config.yaml
n_layer: 9
d_model: 96
n_head: 3
n_kv_head: 3
head_dim: 32
d_mlp: 384
vocab_size: 2048
activation: "tanh_gelu"
norm: "layernorm"
norm_place: "pre"
norm_eps: 1e-05
positions: "learned"
qk_norm: false
attn_scale: 0.177
bias: "all"
tie_embeddings: true
parallel_block: false
init: "normal"
init_std_qkv: 0.0617
init_std_o: 0.0
init_std_up: 0.0617
init_std_down: 0.0
optimizer: "soap_variant"
lr: 0.00479
beta1: 0.95
beta2: 0.95
weight_decay: 0.04
lr_head: 0.00711
grad_clip: 1.0
warmup_steps: 200
schedule: "wsd"
decay_fraction: 0.862
decay_shape: "linear"
final_lr_fraction: 0.1
batch_tokens: 16384
seq_len: 256
doc_mask: true
train_tokens: 95340000
steps: 5820
dataset: "wikipedia_en"
Each number is 128 + 32 x the weight over its row's rms, rounded and kept within 0 to 255. Layers, rows and columns count from 0. Numbers have three digits each. The size before them is the row's rms in percent of the matrix's.

# layer 6 MLP up, 384x96, rms 0.212, rows 73-101, columns 0-95
093:141148138119103078093122109115083119122182137115101180143106037114148085105143090096184099135083101144175090135106154139074152136162131059136129098105168080145160160164103131088144130158144134127176167156158109102166105101123080147135141062093085141030106113122137122125139138083105110171
103:114108113047115144139150140127088112064088161084159136207086126146140163150129087054081116131187144160161109116130136095126114108120126151098079118152093129123120134146104123159140153191185116143094173140107121145148150085087158149165093152091132076086143136122155079099184123198142168165
096:121098109116117137107053119135129119090090144137144146179099089083167112103156090131133120132144073079067201154058110141140104190117128141104168083103107127120131126147133144110102093121180114064116134115134129113089103070150163107110186119135109092143090176087130144181098154096153135220
106:098159159101100173149063169090148124127076099130125122096142112168100126141145124163133102172145124087134156151120159137096139072182133122122114089126070134093124155151191112117155143097152153161162185146064148126128069115076152160179165170113130097164098060157056168143113130102072109158
096:161155146128137099118144117148080108108164107194141181144122137167143120131140121128099096145167139130126094118160087119062094122123168140136165170159131199096125164149151074154117137107176124217141065165123086120123119162073142151096140129095141136105085168134074125114084133234170148108
100:143142193093078090162105182106117190171098082126141134111152094106111224146128154168147170099160194141119128110086126156102082045088098128138147152121138138199153076168142097083144118121088132077150065106117131138142142136135122154107090129115158152102104121138115119164136094148144130079
101:203166135109062080143118107183098156139114169143127120181123210118152091096130143101189152184097141136083147141099109168130133151153105105160141117126123109050105138128170126125119152091092119122081138132114127166169165130109129097103117155085099116159058160160187156113176116119145131197
106:113116130129133137119152119154137129107140131126133171095149137176056066108133199101119111123111113103125134145108137212154113102066170115131156153140047103068090166085142073065109166132106149149135188127120078147200141156131087117139128132124127095164172066117124156096098142177138083115
104:082151131060109089145127114100139146200125140154179110133132151166122089144187157116176126126144092137098164092154084135110154117036126120157107140091088134134192119133135143200118148075097129158121120149137179122165121134121056086139136108133094136066135175202132136120123175160132169106
092:081089166221065108195140169158161118136111130152160160131139127182144119128153131188099191130105104089157105106108125129136128149097146112145111156123159154111117069100085152098156090139119170127082134150138135118160149186188159107084107162102135117105092097181100114147141117127190147053
098:107079201133116108096109170123056060139107183125095090179112105108150129138110100104067122093074108112142133089100135126124062114118118150125160099099082066125118099154130114135079124100096115143105076079174071124149145087162076084103153133110133123094090112141103162160086095108083159135
105:164082186086118078172102193134151141124111154171084098148181103092075069131110151139150129141135110103112177148149133139110061116119146139067148169119137098128103196106133104116150127148038115145113132103178152132124116111125223127157179139144073111167148159112127123104160113087146117138
106:091089177128184160190098109120156133102137127111112175155146064041114172109146087099124148154185130113105104127132145113117141075072138119137074136130170108164102122157110099155124127147171163162067134070163099167156108104133105114147150109095168173081108094146105128200154137074148159145
096:102234079180169079139124173125127163106100145096102087162108196100128112138165119121133133144137131104136139145140155145135121074159097096138121138157089131089166124174133119127167141076076128099166105078134063107180130141161164110142085111154120152194106162116128126192182117180129162133
094:157114113195131143102137122210115172142140127117067149134131148136169099056156143108171099138211113103124158122075164164150127152132116170095096136155188108105071181162127100119124146141174225138136114154105073145193122151153105100127119131145098161095170121142134147144111086101120151142
097:131094164171167130113138153165076134162065117161161141152082152134149105073112106144077154158068098127208124149159080109080105137109104105168079137134149153109125135109098135090176141121146220121153162120159180149172101123125078110100103160130149111167061157168164130109119128099132150175
092:128125106085151102154163144080130175135127112118126133081104098112094136199171100132129103110197093118140153134190130164103117102125147087117165089146144089113167154109125058121068097102103152082109152162066136155146120100131162132105148126080028081065070099115112105137094105130091138128
105:154099152171135172104194175095110096162132131119152168212168147129093153091124125164122145144099173122144155206130152091137071109111144081105158193122145153155138080168156116111127091059116113115146134126149119060149103117111074116075118195123152106172098113099130159088102167122145141137
087:152117129175104163089098108114142119170136116101089112166156133139141164166121126159163088025118086159183165168148141141110131141140151127143131112130152153125079063154118163189180124111158103145148139138123138158135168165149153189177147179145189103166150195153175146081164171118081130117
092:139156159137137142186135122119128172130143122093098141114111157153125132130208106099149173148170116152238160149172145081076197152099095121088158102158088175101151083141197112145093112096128178095109103133123123126148141123092135096135114144085163126150121138153181102171114136181132109198
089:053187166104097170114144140120142154137105129048087090071158089130126137076131118109134174143097111108108122183073112173113138108095165160154143138135088141155054118162138147143094179094134157131142134147153164167069086110168125133162072145129154157148147111157128170207123096145155155109
106:156148159111095087117166132158130149138162145097152153139144141119150161123203109130156170105128152159087183108153096143138138096108171120113193107208094107133181107174191177149118073132093142140142114114120164129089164122146063039131164116139131154084085156176140078175117143128157157136
105:183137156096126159150120238134086200135179082142166111144099160087150140159081069184132160095108106104113090148101143136159090203076109144154085133130113145089089154146095148155136179084138110136108139082132145147155146129121160079154104120089094091105136134112161138174108160142126117142
103:144114088136137101216117112152095176163099181133107154141126170124121132164126139173117136135195125166086149182124143142145128156183120129118127141150158069130104085087083089153167142216166164135112139095097105142158145101143166083167141186142140083149108162155172148136105184138094165181
110:167151169108110102110076107106144086132082125100125128154104064125076081160190131075135084180088119166211124097156136140099114128137150133095173113167131172056108122133209109132130128051131146097101127091156137107198178153113145134116107088123115139125123096162134109165150109103165117145
107:163148145102148146133138095094114132116161158150218117196101108152135127100198140123197133116163102144119087172091150063116114146161085104118112127151151136166157217139118075137125108105149151107125073143142090131159151157097178121153174156142161120173169122178136130100107127132204166108
108:112088176145148184080125161133112108158136129172184149119128136176079096085113131167131096115098105124152170130177139126084164174133102086128097109168128089099166157132123164195137106214188130104139163140117105167148121163109200140139142159149108039133148131131141129207108117113149141116
109:108084135135180158124097142178097121096187157100099150161116100145072137119059140156087134083119146117117138118147153130131118085101132156059127177123090069110146071157097118158106156112129093078113146124121098120155143131157140134154109121119163076217095199090049154126134136104187133103
080:173123091139031112154121118106125131118080169097140151127135183161113154150130090031107109110113140117133088146078152139136141120097164112108083162150130106124103090099118117119160193153137116128130070138060070186124091155142105192123156113082177150205122147122125124126136136088120151089